python train.py --n_layer=22 --d_model=128 --n_head=4 --n_kv_head=4 --head_dim=32 --d_mlp=512 --vocab_size=582 --activation="tanh_gelu" --norm="layernorm" --norm_place="pre" --norm_eps=1e-06 --positions="learned" --qk_norm=false --attn_scale=0.177 --bias="all" --tie_embeddings=true --parallel_block=false --init="normal" --init_std_qkv=0.0143 --init_std_o=0.00215 --init_std_up=0.0143 --init_std_down=0.00215 --optimizer="laprop" --lr=0.00246 --lr_mult_qkv=0.7 --beta1=0.9 --beta2=0.98 --lr_head=0.0103 --grad_clip=1.0 --warmup_steps=391 --schedule="wsd" --decay_fraction=0.733 --decay_shape="square" --final_lr_fraction=0.0 --batch_tokens=65536 --seq_len=256 --doc_mask=true --train_tokens=303400000 --steps=4630 --dataset="wikipedia_en"
Each number is 50 + 10 x the weight over its row's rms, rounded and kept within 0 to 99. Layers, rows and columns count from 0. The size before them is the row's rms in percent of the matrix's.

# layer 11 attention value, 128x128, rms 0.0408, rows 101-127, columns 0-127
101:38 38 52 53 58 41 41 54 50 49 51 47 50 64 37 49 37 60 41 54 50 36 75 42 35 51 56 27 48 46 45 49 43 47 62 56 42 51 58 36 42 52 55 57 42 62 45 51 39 52 45 43 58 51 46 63 56 41 61 43 54 53 63 48 68 62 66 47 56 37 23 33 53 52 45 51 42 39 60 50 55 50 46 46 52 33 45 45 59 59 34 52 52 77 49 61 57 50 56 61 61 47 33 65 42 41 58 63 37 59 48 44 84 67 62 41 45 60 59 49 26 49 47 49 49 54 44 49
099:54 45 40 37 48 49 61 31 46 50 30 35 51 42 41 43 50 48 45 59 57 60 40 41 31 60 43 38 45 45 44 47 62 53 48 58 53 33 50 41 44 51 38 46 43 67 46 42 51 53 50 43 56 23 45 43 46 48 54 55 35 49 63 51 50 48 57 53 36 60 17 70 68 35 67 64 58 37 64 54 67 51 45 66 46 35 71 56 71 60 41 53 34 49 57 57 66 50 62 52 52 36 48 58 51 43 48 57 40 46 43 50 54 51 40 47 55 50 49 53 58 62 55 56 47 35 41 40
110:44 43 58 58 52 48 57 51 65 64 64 56 48 56 51 58 54 53 62 48 43 43 48 34 47 49 38 49 57 31 58 53 58 43 55 46 48 52 58 56 46 75 52 49 42 49 47 54 44 36 48 54 43 35 58 33 40 36 55 62 49 47 58 55 68 57 27 53 33 48 72 40 58 40 43 55 48 51 35 33 48 45 47 43 68 28 51 49 56 55 43 59 47 67 52 41 40 36 69 73 48 49 60 60 41 66 54 23 36 52 46 48 66 67 46 34 51 62 43 46 51 53 43 50 43 46 61 61
099:54 50 52 68 35 56 60 54 50 34 25 55 46 57 52 78 50 43 53 58 57 41 45 61 54 46 53 40 46 67 42 62 47 52 52 48 48 53 47 39 40 51 56 36 52 50 52 55 43 32 79 39 56 66 55 56 56 54 56 43 45 56 42 49 39 57 54 37 68 48 33 45 52 60 58 57 54 31 57 52 59 58 40 55 65 81 45 51 53 58 51 51 61 53 53 54 71 55 52 41 56 45 45 42 32 46 49 65 52 64 38 46 64 27 45 54 40 55 54 52 33 56 48 43 55 59 33 37
101:45 46 48 71 56 38 56 38 63 60 45 46 48 63 58 55 37 44 56 59 58 45 57 47 60 48 18 60 56 49 52 45 51 48 59 37 59 32 56 61 55 64 54 31 49 42 58 67 43 33 53 48 59 37 62 47 50 60 49 45 65 50 47 45 48 68 42 36 64 39 46 60 56 38 51 58 57 58 48 50 54 63 59 49 53 64 49 53 36 43 52 47 66 31 53 40 21 58 37 64 52 51 64 46 62 35 43 27 65 50 35 60 63 46 42 50 53 62 49 46 48 51 59 56 42 54 59 40
096:43 40 30 45 49 45 62 52 33 56 49 54 49 64 35 67 43 46 57 56 50 30 58 48 41 59 63 58 65 61 28 45 50 52 55 51 61 43 35 46 41 47 45 29 52 51 47 61 51 34 40 42 61 65 60 61 46 53 52 64 43 54 50 53 60 55 53 37 76 59 60 44 46 47 37 51 35 41 61 32 65 51 40 45 56 70 43 54 44 57 43 48 66 46 55 50 42 57 47 76 50 51 52 63 39 55 45 51 39 62 50 46 53 46 55 48 41 29 50 48 69 54 24 54 44 53 41 39
109:44 55 43 56 48 52 64 50 56 52 54 57 46 53 51 55 53 46 59 56 70 49 11 45 52 52 40 61 40 68 55 58 65 61 51 40 59 39 39 41 50 48 43 36 50 62 57 42 52 60 53 44 41 51 43 62 30 50 48 44 30 43 61 52 67 45 33 50 49 45 63 49 46 44 46 53 40 44 44 45 38 48 45 54 61 65 38 55 55 60 54 54 58 26 57 47 76 63 46 42 72 52 54 42 42 39 46 72 61 48 52 72 42 49 48 45 29 47 38 53 62 56 57 45 60 42 47 39
091:57 66 44 51 48 43 41 54 55 36 59 61 47 44 47 53 51 61 51 34 56 38 51 50 38 65 47 59 52 51 73 57 36 43 54 59 72 59 51 49 47 49 50 60 61 46 54 63 57 47 44 56 53 74 41 53 66 47 58 34 61 45 49 48 30 32 78 68 65 51 53 42 53 52 50 48 47 40 53 50 51 52 54 48 28 45 57 47 43 55 48 41 32 54 58 36 43 35 56 53 25 56 49 50 78 57 41 45 40 51 45 40 33 47 40 63 56 51 50 57 37 43 64 44 44 40 70 51
105:43 58 66 57 51 55 51 48 56 53 54 53 48 42 47 31 44 47 64 58 46 47 52 35 48 53 60 56 42 54 65 46 67 49 42 51 26 44 54 42 49 68 66 64 57 47 44 63 46 50 41 48 54 38 56 48 35 42 55 70 39 49 46 50 46 52 44 60 26 51 48 58 54 61 51 56 57 44 51 58 49 31 63 60 72 32 59 58 53 47 53 60 53 53 37 53 38 32 42 42 16 53 30 55 70 58 51 37 53 60 43 45 37 46 36 39 64 64 63 46 58 50 62 51 38 46 54 41
102:63 53 62 54 69 47 37 40 53 64 57 44 51 46 54 45 63 50 37 63 28 43 39 46 48 52 54 41 60 37 62 44 63 41 49 56 31 55 49 58 41 65 53 63 57 43 51 56 52 46 38 65 48 53 65 38 43 35 50 50 64 44 54 48 44 51 54 59 39 49 69 59 51 54 34 56 49 54 40 50 42 56 46 38 36 50 69 45 68 55 45 58 34 71 38 38 47 60 49 46 40 54 57 54 58 67 53 34 44 47 41 20 42 49 49 48 38 77 53 53 43 42 55 46 40 62 48 67
091:41 50 63 41 46 65 52 34 50 61 72 36 53 49 56 48 46 49 65 38 48 54 67 52 62 51 54 38 40 65 51 56 54 52 45 46 36 54 55 44 74 54 36 44 46 48 39 24 47 43 63 41 48 52 54 55 28 53 49 84 53 57 36 44 54 59 42 50 33 59 33 54 63 47 58 47 67 55 44 55 60 44 56 51 55 45 47 43 47 38 59 41 68 44 35 56 56 45 61 32 48 33 74 41 54 44 58 49 56 60 56 37 50 44 49 37 58 61 58 43 56 55 41 52 53 39 49 59
099:42 50 29 60 48 43 49 52 52 41 56 65 45 57 42 49 52 37 66 64 59 47 40 36 54 51 58 66 53 53 65 30 46 56 52 45 60 45 43 56 31 47 48 53 48 49 49 72 42 37 57 52 64 57 45 40 62 58 54 42 46 52 46 54 51 55 51 38 74 37 60 38 47 57 55 56 39 37 57 47 54 56 50 37 56 66 37 56 53 57 50 56 42 51 62 44 59 46 65 58 45 51 55 56 61 59 48 51 59 34 40 81 32 59 32 64 46 53 30 52 26 58 63 51 54 45 51 27
110:44 34 63 36 51 53 37 62 37 55 59 44 49 44 58 47 49 51 40 34 47 54 68 53 39 55 62 45 42 62 63 39 60 45 54 52 42 58 64 49 37 72 48 45 72 45 51 47 54 51 39 33 58 69 69 63 42 44 50 61 62 45 60 46 22 53 58 51 40 37 58 49 36 40 50 40 70 60 43 59 51 63 56 46 51 40 35 47 46 60 50 59 37 48 50 48 31 47 45 46 44 54 36 54 50 70 44 50 50 70 48 26 44 37 50 52 67 51 62 48 48 51 59 40 50 49 36 54
105:39 52 47 32 53 51 54 56 38 58 47 56 44 54 39 51 53 49 68 49 56 47 38 51 42 50 47 66 45 55 72 44 51 53 61 54 39 40 59 58 46 38 61 52 47 52 33 76 43 55 54 59 51 24 34 50 31 45 61 56 42 52 54 61 74 29 51 53 46 46 49 46 43 32 46 52 32 40 65 61 55 37 45 49 31 36 34 49 45 44 50 54 56 35 45 51 45 54 50 48 37 64 56 62 52 38 67 49 53 56 64 57 56 63 51 48 60 45 41 50 63 52 79 54 57 46 69 51
104:57 39 51 51 35 54 43 45 40 55 57 39 56 29 25 49 46 53 40 44 43 58 56 50 48 69 64 49 57 56 53 50 48 36 56 46 34 43 55 51 45 50 45 60 26 48 38 39 50 61 30 59 60 51 55 34 47 46 47 63 50 49 68 50 53 42 59 48 29 57 62 45 58 49 56 43 47 48 52 53 59 49 39 37 45 49 64 57 34 57 38 42 33 53 35 51 52 70 45 42 41 30 48 61 50 54 41 48 48 52 59 47 82 64 48 50 63 61 54 49 57 53 31 41 57 47 63 75
101:54 53 44 42 68 54 50 58 57 62 58 59 49 54 41 40 33 55 39 42 63 42 51 57 42 57 48 50 56 72 48 37 62 50 52 45 48 60 49 46 31 50 53 38 51 57 51 46 50 40 52 38 60 52 61 40 51 71 50 54 51 46 47 42 53 45 44 59 71 37 54 39 51 38 40 45 64 48 63 47 57 52 50 30 52 44 36 49 54 40 48 58 42 28 58 45 36 46 53 46 59 43 42 52 56 45 66 58 68 46 40 20 29 64 66 56 53 24 76 53 36 52 62 50 59 47 58 38
091:34 48 40 67 35 51 46 47 46 64 66 33 49 49 34 58 51 32 41 39 65 44 34 40 49 55 46 53 48 43 55 61 35 60 53 64 59 50 50 55 47 41 51 62 68 34 43 43 41 64 50 57 56 48 57 53 57 47 48 59 46 48 61 42 62 52 44 41 37 58 60 29 33 63 39 45 29 61 60 68 36 47 37 51 55 53 41 58 61 53 56 43 66 44 55 40 78 68 47 37 60 42 54 49 50 57 43 60 58 54 48 67 60 32 58 50 52 48 44 50 52 55 44 40 68 47 45 61
101:68 66 52 51 58 47 54 39 60 38 66 52 52 33 46 45 26 64 49 62 56 60 53 49 57 44 56 57 51 42 53 40 49 45 44 47 61 62 47 45 62 45 56 67 57 60 57 39 59 71 36 47 53 48 38 45 47 61 37 52 43 52 56 49 39 68 56 57 46 53 51 60 70 46 56 59 36 52 31 44 31 42 47 59 42 67 55 57 49 46 49 42 42 49 43 45 50 43 28 40 45 43 50 32 72 39 32 47 54 42 29 65 42 40 32 56 48 65 63 50 45 48 49 41 32 64 46 57
102:42 50 56 62 41 65 51 66 67 40 52 45 48 61 37 44 59 41 42 47 51 54 28 52 49 65 65 61 51 63 54 39 41 55 50 64 50 43 46 65 62 48 45 59 40 55 60 62 42 30 61 51 62 43 74 64 56 61 54 50 47 48 41 50 44 29 49 39 54 54 66 49 41 42 28 41 66 47 57 58 64 44 48 47 49 49 47 55 57 59 52 46 52 45 46 50 42 67 47 66 49 71 20 49 48 46 42 45 46 28 53 40 59 51 33 65 38 34 42 53 42 43 58 43 55 44 46 47
103:47 45 62 51 50 48 43 35 32 53 52 32 56 49 48 52 48 52 59 69 43 62 62 30 48 43 57 39 38 45 48 49 57 52 51 51 37 43 55 38 70 43 41 56 51 48 48 31 52 50 50 36 42 48 54 76 39 42 43 75 50 53 52 42 54 63 45 46 47 54 20 62 60 61 56 49 56 55 35 56 54 54 52 58 61 48 56 40 47 53 49 43 67 49 29 56 69 57 53 50 54 37 69 40 43 58 47 61 56 57 48 45 72 41 42 39 33 63 68 43 72 52 49 59 48 44 39 51
098:41 63 59 36 34 57 43 40 47 56 39 61 45 66 49 33 61 58 42 25 45 42 38 50 55 58 57 45 53 58 40 42 57 44 65 44 40 56 51 59 63 69 50 53 37 60 52 27 47 47 49 52 44 58 65 58 54 51 61 64 51 52 51 52 55 50 60 48 60 52 33 42 54 50 42 59 53 43 37 51 27 41 57 37 53 63 65 63 46 67 45 40 46 64 43 54 73 48 52 37 40 38 37 48 52 44 43 49 50 59 38 46 61 38 67 50 23 67 54 56 55 45 48 61 58 37 46 64
104:57 60 50 60 58 57 52 46 64 61 44 68 53 45 47 44 39 49 48 59 38 51 45 70 40 48 49 56 57 33 45 55 42 56 45 49 72 58 65 52 35 52 58 48 57 58 52 51 51 54 54 56 39 38 46 23 60 55 49 48 38 41 39 63 47 28 45 60 37 45 61 43 54 52 61 56 60 61 46 39 41 51 37 48 55 24 51 44 52 64 45 47 41 57 49 32 29 63 39 45 45 52 21 49 25 66 62 39 54 59 41 51 61 48 32 60 46 53 67 50 54 44 43 43 56 52 47 59
102:39 54 70 39 42 53 43 44 48 53 65 35 48 49 62 39 54 46 62 62 40 57 63 44 51 41 42 32 39 35 64 42 45 41 55 55 42 55 58 59 60 63 55 56 64 49 35 42 40 54 63 64 36 52 59 41 51 39 62 69 66 53 32 47 46 50 44 61 32 51 28 44 56 49 58 54 63 48 37 52 45 53 57 47 46 30 63 57 54 37 58 46 48 62 36 62 64 45 54 44 44 51 62 44 61 53 65 41 52 60 27 36 56 54 54 47 50 74 67 46 45 47 62 54 55 57 61 64
104:57 42 38 52 36 44 50 48 48 43 58 50 49 52 58 61 51 41 75 58 39 41 37 34 50 48 58 51 53 45 49 47 66 50 47 32 64 44 58 50 45 52 56 41 45 52 47 29 52 34 50 60 39 46 47 64 58 69 50 56 48 48 47 48 45 42 29 44 62 44 61 64 54 55 55 50 48 48 24 29 50 49 44 61 58 66 58 67 34 47 57 50 52 37 63 63 54 54 37 69 48 47 66 51 63 68 44 57 56 35 25 56 60 50 42 54 34 60 53 53 52 54 37 51 73 66 46 44
098:38 61 51 58 26 53 55 60 48 54 39 66 47 65 50 44 58 44 51 64 55 40 43 66 65 63 26 72 42 64 48 64 60 48 55 44 39 46 47 59 45 58 51 55 46 52 54 36 46 42 44 46 46 61 64 37 49 62 54 49 48 49 40 49 46 24 54 53 56 44 57 54 45 53 47 46 63 44 65 56 54 63 59 40 67 66 50 53 40 49 49 49 70 42 43 38 33 54 46 30 47 62 25 51 30 40 60 56 55 63 51 50 47 45 39 53 35 57 50 50 59 53 32 58 48 35 54 33
104:57 54 73 46 55 43 49 49 30 54 36 42 53 59 38 29 62 55 33 54 38 57 49 54 60 45 46 48 50 48 59 36 57 40 44 51 22 34 52 62 46 61 46 68 51 47 39 37 51 55 43 52 51 39 64 36 56 49 49 50 68 43 70 39 43 39 66 62 41 45 56 52 50 46 40 47 57 53 60 59 53 70 51 46 39 56 55 61 48 44 41 52 40 50 26 51 34 55 38 38 49 55 43 45 58 53 52 49 59 63 50 27 60 62 59 59 34 58 70 48 47 47 65 56 44 60 60 63
099:51 43 61 53 50 64 57 47 57 45 46 68 54 46 65 33 55 60 40 44 40 40 58 77 47 43 53 37 44 56 43 62 38 47 48 48 52 63 68 59 54 66 61 52 46 55 49 40 51 63 46 42 50 59 44 66 52 61 48 59 44 55 40 60 57 65 42 49 40 44 56 42 50 28 41 37 49 58 37 42 38 38 54 56 63 48 24 40 64 55 55 43 62 76 53 52 18 47 39 41 50 56 42 62 32 42 54 43 50 58 55 41 53 46 45 43 55 53 42 48 53 51 44 47 30 68 34 50
# layer 11 attention output (transposed), 128x128, rms 0.0579, rows 101-127, columns 0-127
100:43 59 52 44 61 46 45 59 45 50 58 50 46 31 51 41 64 52 64 46 49 49 47 49 64 70 43 54 36 66 45 51 53 63 31 56 45 64 72 60 34 44 57 44 45 48 51 70 38 59 61 42 40 52 37 45 47 56 35 54 43 63 42 52 62 65 50 54 49 61 70 67 54 43 53 42 46 54 58 50 40 42 42 72 43 70 44 41 39 41 54 59 46 45 36 50 42 47 40 40 39 55 59 44 45 49 47 45 53 47 46 62 36 46 46 49 57 42 36 79 72 33 32 42 57 42 54 39
098:52 65 48 53 43 52 30 52 52 56 46 48 39 41 51 38 41 72 46 43 46 55 48 61 62 48 62 41 37 53 38 46 59 58 49 59 45 57 56 55 45 51 51 71 49 30 73 54 38 50 54 74 57 66 52 38 57 53 60 66 54 40 43 56 54 65 52 45 71 56 31 52 45 59 49 43 29 55 51 38 53 37 48 60 44 67 46 46 40 36 70 36 34 30 61 37 55 55 45 57 45 41 64 49 57 54 40 29 46 44 60 50 48 56 42 55 59 61 54 45 43 48 60 59 48 31 41 44
101:58 45 61 45 54 30 51 57 43 42 58 34 94 59 63 55 47 50 48 32 46 52 40 49 45 50 42 57 49 60 45 36 52 39 47 67 42 52 49 56 42 45 55 50 54 55 48 67 50 52 51 49 56 44 49 44 42 55 47 40 26 54 49 45 47 57 52 51 63 57 49 42 47 47 56 51 41 50 65 57 44 77 43 55 59 59 47 42 29 46 46 36 56 64 56 62 51 38 34 35 45 55 32 40 49 31 53 58 57 60 49 50 41 49 37 48 66 63 49 56 75 35 64 66 53 48 52 45
107:42 53 57 41 51 69 62 52 48 53 52 39 50 36 17 34 42 48 55 56 47 46 45 53 66 72 45 27 49 42 47 49 50 41 49 37 60 57 73 58 58 59 44 40 49 46 47 61 56 73 48 49 53 52 47 52 49 46 56 56 52 48 52 41 64 46 58 37 39 33 54 61 43 46 46 32 39 52 41 36 36 33 56 48 46 35 62 49 65 60 67 62 46 43 50 53 21 47 55 56 54 52 67 45 64 61 56 62 55 59 51 59 39 42 54 45 47 42 49 43 48 57 52 47 54 64 72 62
104:56 42 28 49 47 44 66 68 38 45 43 45 78 51 29 51 51 59 43 57 41 54 40 74 50 47 50 48 65 48 49 51 46 50 54 56 46 30 56 42 45 46 32 37 51 58 40 44 54 60 50 47 39 65 85 57 43 50 39 45 48 40 42 35 55 30 54 47 53 44 57 43 42 52 58 46 51 59 47 64 44 50 43 48 49 62 54 60 57 49 59 45 63 51 65 60 57 37 37 39 51 29 51 57 50 64 57 51 48 58 27 46 29 48 47 64 48 57 43 73 56 51 55 56 44 53 60 49
097:54 55 58 58 55 56 67 54 37 48 56 50 61 40 38 56 38 61 57 55 28 56 48 56 50 59 53 52 44 35 42 64 38 47 44 53 56 47 50 75 62 32 43 39 47 39 55 43 36 71 60 53 52 38 41 42 47 31 43 53 46 57 49 50 46 56 43 49 45 59 48 55 32 41 59 45 45 54 63 56 27 57 55 46 54 50 68 40 54 62 60 52 44 56 47 35 51 50 47 25 61 48 48 50 57 49 64 53 78 50 44 34 24 49 42 34 56 53 53 35 57 62 47 39 60 60 66 59
095:52 51 52 59 57 71 26 56 54 51 38 50 99 54 41 44 50 46 45 29 44 58 53 55 52 46 54 36 51 52 46 48 46 29 54 55 58 62 52 52 51 54 52 59 53 46 42 44 53 43 47 57 58 33 57 49 66 55 56 48 62 67 46 62 55 40 56 50 53 52 35 39 41 44 32 60 58 42 39 53 45 40 48 27 53 40 60 25 59 46 63 46 39 65 65 49 50 53 59 46 39 51 52 42 51 56 40 63 52 45 50 49 41 48 42 40 50 51 47 56 31 49 59 47 51 53 62 64
092:48 40 50 53 37 40 61 24 25 57 47 47 61 43 56 45 42 32 57 59 63 38 44 47 64 40 51 57 48 49 57 54 49 52 43 60 43 49 48 46 53 54 51 55 46 35 39 38 41 52 42 51 44 49 49 58 54 48 47 64 67 47 46 57 64 62 57 62 39 42 40 57 67 63 54 44 66 61 60 41 51 43 51 61 54 30 43 68 52 31 41 62 64 58 25 56 47 59 44 60 61 37 43 55 44 47 46 33 79 48 54 54 54 58 49 57 36 53 66 46 60 57 39 46 54 50 26 49
107:47 33 56 48 46 74 46 46 47 54 54 26 75 55 63 64 52 62 49 40 54 58 42 42 23 38 38 50 52 56 44 30 55 50 54 56 59 46 38 67 48 51 36 67 45 55 60 56 55 46 46 47 29 49 43 50 57 38 60 45 47 40 53 45 53 52 55 62 48 50 46 53 57 42 57 60 46 55 52 42 62 66 34 53 44 62 33 43 34 45 48 39 64 41 50 46 59 48 42 46 53 55 47 58 41 44 45 35 32 67 55 54 53 61 46 55 49 69 54 71 59 45 54 77 45 48 31 56
110:49 49 57 50 52 41 49 55 48 44 43 47 36 44 64 58 61 39 56 30 60 50 49 55 51 65 39 63 34 60 55 35 69 54 51 59 57 45 47 44 70 50 49 58 63 53 28 46 39 39 42 54 54 52 44 49 46 58 44 62 24 46 56 51 54 60 42 57 45 42 43 41 39 49 74 54 49 57 51 52 43 62 47 59 50 41 42 51 41 63 55 68 63 45 52 48 55 31 50 52 51 40 24 38 39 39 56 31 48 55 48 52 68 49 57 59 50 59 50 37 72 52 66 75 52 45 31 43
092:49 38 61 43 44 58 46 68 64 45 45 49 34 67 54 38 52 74 51 56 49 59 26 50 22 54 43 55 51 47 49 36 52 50 63 43 63 40 35 69 53 40 57 53 48 54 71 71 41 49 45 53 40 45 59 42 58 53 56 31 54 45 64 36 44 50 46 46 56 50 67 47 54 33 34 46 48 36 47 51 50 52 41 60 56 64 50 58 57 56 35 31 47 54 33 50 48 45 58 62 54 51 54 52 41 60 64 66 39 57 64 52 59 37 48 57 43 55 53 49 34 38 58 55 34 48 52 42
088:65 44 52 38 51 36 52 43 30 49 44 51 99 44 57 65 53 37 47 49 40 39 54 62 68 49 49 45 57 41 43 58 63 42 41 51 45 59 50 45 58 54 57 58 42 52 45 31 54 67 58 40 49 38 48 52 53 38 48 57 58 45 50 50 57 38 59 56 48 50 47 52 43 57 64 40 46 58 33 44 38 56 51 38 38 47 43 55 58 48 59 57 50 53 60 54 45 55 49 61 52 40 51 47 63 55 37 50 47 65 38 66 40 68 34 37 46 49 63 52 54 36 41 35 68 52 48 57
114:41 62 54 54 38 65 64 56 70 54 54 45 36 45 54 47 56 45 54 55 57 54 56 42 40 54 37 53 40 48 43 44 39 56 43 64 67 34 48 69 66 50 48 53 51 46 33 58 69 46 52 44 58 52 41 46 66 41 51 34 51 43 35 46 54 40 40 54 41 54 60 57 29 52 29 52 52 53 49 56 42 44 35 62 59 51 57 56 44 51 43 38 56 36 23 57 54 39 31 59 69 54 58 48 41 34 61 49 46 46 45 57 72 52 55 64 25 53 59 68 57 45 55 60 57 49 35 53
100:60 38 52 51 57 42 41 41 44 45 44 58 90 66 55 67 55 56 39 50 43 57 51 40 30 51 52 56 54 56 43 44 60 35 44 44 46 54 44 60 37 44 48 61 44 48 54 50 60 48 44 38 43 58 42 56 67 58 62 49 63 40 43 60 56 62 58 69 40 60 51 40 65 53 58 51 65 62 54 50 58 50 60 45 45 70 57 30 41 45 45 48 43 70 62 36 59 47 47 42 44 55 49 44 60 50 35 36 46 48 31 40 53 50 41 43 57 53 63 54 48 49 23 53 40 46 30 37
098:42 45 54 43 59 28 59 49 52 64 55 57 02 59 68 57 50 55 59 56 53 49 46 61 65 31 41 65 45 31 40 52 47 62 51 62 70 47 46 43 55 44 62 38 45 43 75 54 42 44 53 46 50 49 52 51 56 61 63 42 48 48 43 46 49 63 48 45 62 50 51 39 51 54 55 45 50 57 62 40 50 52 54 57 55 57 45 37 44 52 57 53 32 51 54 41 56 28 58 56 48 69 50 27 45 50 57 43 63 43 56 41 51 53 42 59 52 50 47 38 64 56 56 63 48 38 37 36
105:66 69 64 64 45 58 59 51 51 49 48 38 72 47 52 53 74 63 45 45 45 43 49 51 36 45 56 55 55 55 37 69 46 51 42 53 55 47 45 59 68 42 54 55 31 41 37 58 57 55 48 41 48 53 49 45 34 58 40 41 56 67 34 34 51 55 50 48 38 47 50 45 41 48 42 42 34 51 35 58 45 40 61 43 56 29 60 53 62 53 63 46 58 57 29 54 71 63 40 48 51 50 67 77 49 56 46 57 60 44 51 54 44 40 31 55 27 47 53 45 50 44 48 55 45 42 33 59
094:36 46 49 39 52 63 50 44 52 63 39 70 60 54 41 36 57 49 52 53 52 72 53 61 66 40 39 61 49 46 51 53 60 47 60 51 50 44 40 52 50 49 77 65 56 70 57 44 69 47 56 52 68 24 52 49 47 49 59 40 65 66 45 71 42 23 43 54 53 53 41 51 61 50 50 41 74 46 37 44 50 57 48 40 49 51 64 35 44 51 61 55 30 61 61 47 33 42 46 56 59 64 50 35 39 37 45 52 41 45 41 46 44 49 40 52 47 47 42 51 42 36 41 49 44 46 54 47
100:43 51 37 54 43 52 28 57 45 55 32 50 09 63 61 47 61 40 67 51 55 39 50 52 61 37 55 40 51 45 57 51 44 57 62 56 49 46 38 54 46 66 35 40 43 33 46 43 33 49 52 54 48 45 81 69 49 34 55 59 56 44 55 39 57 42 49 56 54 54 36 53 56 54 56 49 43 52 45 45 52 59 52 42 31 30 45 54 60 45 54 55 63 45 45 50 59 54 75 54 62 48 47 50 44 61 32 51 51 65 66 52 48 53 68 57 47 47 38 60 46 63 50 55 47 47 50 52
100:64 56 49 43 47 55 56 49 29 56 56 60 84 20 45 50 42 47 34 53 64 58 66 46 44 38 37 52 53 44 43 52 53 56 45 38 54 47 60 55 44 61 48 59 55 48 41 46 73 58 52 45 45 59 39 49 50 59 44 43 65 54 55 68 43 69 70 35 43 44 52 30 44 51 56 65 37 35 48 50 40 56 52 48 63 44 44 52 50 54 57 51 45 59 68 42 52 52 45 62 69 50 50 57 40 44 60 45 59 71 42 51 46 43 56 42 28 44 50 35 50 60 33 58 49 45 41 49
095:42 53 39 37 48 69 49 70 59 47 44 56 16 54 51 31 49 60 50 55 40 55 43 58 48 64 46 53 50 61 48 46 51 61 63 45 73 36 47 63 41 46 50 40 56 44 68 57 31 36 50 67 41 56 54 43 64 34 54 54 40 54 62 62 53 45 43 50 56 53 63 57 38 33 38 50 49 38 56 47 43 44 35 48 44 67 45 49 54 50 51 43 38 37 51 44 50 43 54 50 47 47 43 48 41 52 64 59 42 58 66 54 71 46 58 56 56 51 44 85 42 34 56 52 43 49 60 43
092:46 38 37 56 58 60 49 48 55 39 61 52 87 40 54 52 53 51 65 41 66 52 45 57 60 60 35 52 31 56 56 46 56 46 48 62 62 51 50 35 46 32 47 51 66 27 48 52 44 60 47 48 38 52 61 52 61 47 44 49 49 38 73 46 49 57 52 38 34 46 54 49 47 55 53 36 45 44 55 61 59 59 38 61 55 35 35 46 49 46 49 59 38 53 43 54 57 50 58 44 53 62 55 48 48 62 72 49 48 32 74 59 46 43 38 42 44 39 36 20 54 48 49 63 52 43 61 47
104:56 54 63 53 49 48 72 43 51 53 59 44 32 63 44 60 54 47 50 51 54 36 53 31 74 41 49 42 49 72 44 49 52 44 52 43 25 43 53 52 67 67 54 47 56 44 49 39 58 48 46 45 47 52 59 61 32 49 58 45 48 71 41 49 55 52 52 37 64 50 43 50 49 48 41 42 26 57 59 55 56 43 57 48 58 41 37 33 36 52 43 47 45 51 55 37 61 41 54 37 58 59 44 48 48 27 47 48 46 63 55 20 63 50 58 65 58 42 39 64 51 65 65 70 54 46 48 49
108:50 46 47 45 43 39 61 60 50 48 42 30 54 69 56 48 63 69 55 54 58 48 36 42 34 69 39 53 48 57 55 27 66 64 57 52 52 43 46 36 33 52 50 55 53 54 57 64 49 41 48 58 36 51 52 53 55 44 53 52 37 52 67 48 54 53 47 56 49 45 67 55 69 46 54 36 44 39 51 56 61 49 44 67 53 67 49 61 49 44 40 39 61 49 49 50 30 43 43 56 57 64 37 41 36 54 52 46 31 56 52 67 68 37 53 63 50 56 43 69 44 29 40 58 37 38 31 45
109:58 49 41 41 56 46 55 52 52 37 50 29 55 55 51 46 49 53 50 48 39 43 36 58 64 60 52 39 63 32 46 64 43 53 43 45 59 32 32 33 56 53 50 57 40 39 59 46 50 45 50 54 46 54 64 50 57 36 56 64 49 55 62 57 62 36 59 47 65 43 35 37 34 52 43 54 32 52 61 66 28 59 45 30 60 39 62 36 58 53 40 61 61 52 74 58 32 42 62 35 60 47 49 42 50 57 59 53 59 51 61 59 54 49 40 36 44 52 47 58 60 48 57 46 53 42 77 68
094:58 37 53 56 53 71 80 56 41 46 54 46 78 55 33 61 43 53 52 44 57 56 56 56 42 35 33 53 49 53 42 43 48 39 52 57 63 48 70 34 56 51 45 46 58 42 42 48 53 55 41 51 28 40 50 44 39 48 51 47 55 53 56 50 66 45 61 29 47 42 59 40 44 53 48 59 49 55 53 43 81 37 46 44 40 44 57 44 62 66 52 50 42 55 51 47 47 58 51 58 40 51 64 54 55 42 67 37 61 53 39 24 39 49 41 53 41 37 52 40 35 51 69 56 63 61 54 58
091:54 52 38 56 45 56 60 51 55 51 48 49 04 47 56 65 57 53 53 37 64 49 57 57 49 55 43 68 50 53 49 53 48 60 57 61 64 52 46 24 46 46 40 39 56 37 44 51 51 36 42 53 44 71 49 56 48 60 58 47 43 58 47 65 51 50 52 38 41 39 58 44 43 51 69 52 58 56 38 48 62 54 57 58 49 52 56 50 56 62 56 50 46 40 50 50 55 46 41 58 46 47 51 46 49 49 61 34 42 38 44 40 52 42 56 64 33 44 53 90 55 46 51 61 46 47 23 41
096:52 36 67 56 51 57 45 68 72 35 66 41 33 50 41 55 44 47 66 36 59 45 59 31 47 52 44 35 44 64 52 24 46 52 37 49 41 46 54 66 55 63 46 53 52 56 45 69 60 61 50 30 41 46 57 53 46 53 39 44 59 39 48 46 34 37 39 35 44 70 57 49 42 56 53 50 46 42 64 71 60 55 57 68 54 49 46 44 45 53 42 48 56 54 26 51 57 47 67 48 52 54 52 51 56 34 47 61 50 55 53 43 53 39 56 41 61 38 46 44 56 58 45 48 41 59 74 54
# layer 11 MLP up, 512x128, rms 0.0459, rows 0, columns 0-127
206:35 33 43 58 19 58 45 47 53 44 65 43 37 56 58 66 54 40 65 48 55 38 38 58 34 43 59 66 53 53 66 60 66 60 51 60 44 52 57 49 69 48 62 34 47 41 58 52 52 56 58 42 51 28 47 56 36 50 52 60 34 46 47 57 46 37 64 38 41 59 50 51 59 66 48 67 42 49 31 42 39 45 60 59 58 63 57 50 37 50 51 57 58 50 53 47 47 31 31 63 58 47 62 46 60 48 50 48 37 49 47 69 28 55 42 42 63 49 47 59 54 56 41 58 45 53 52 37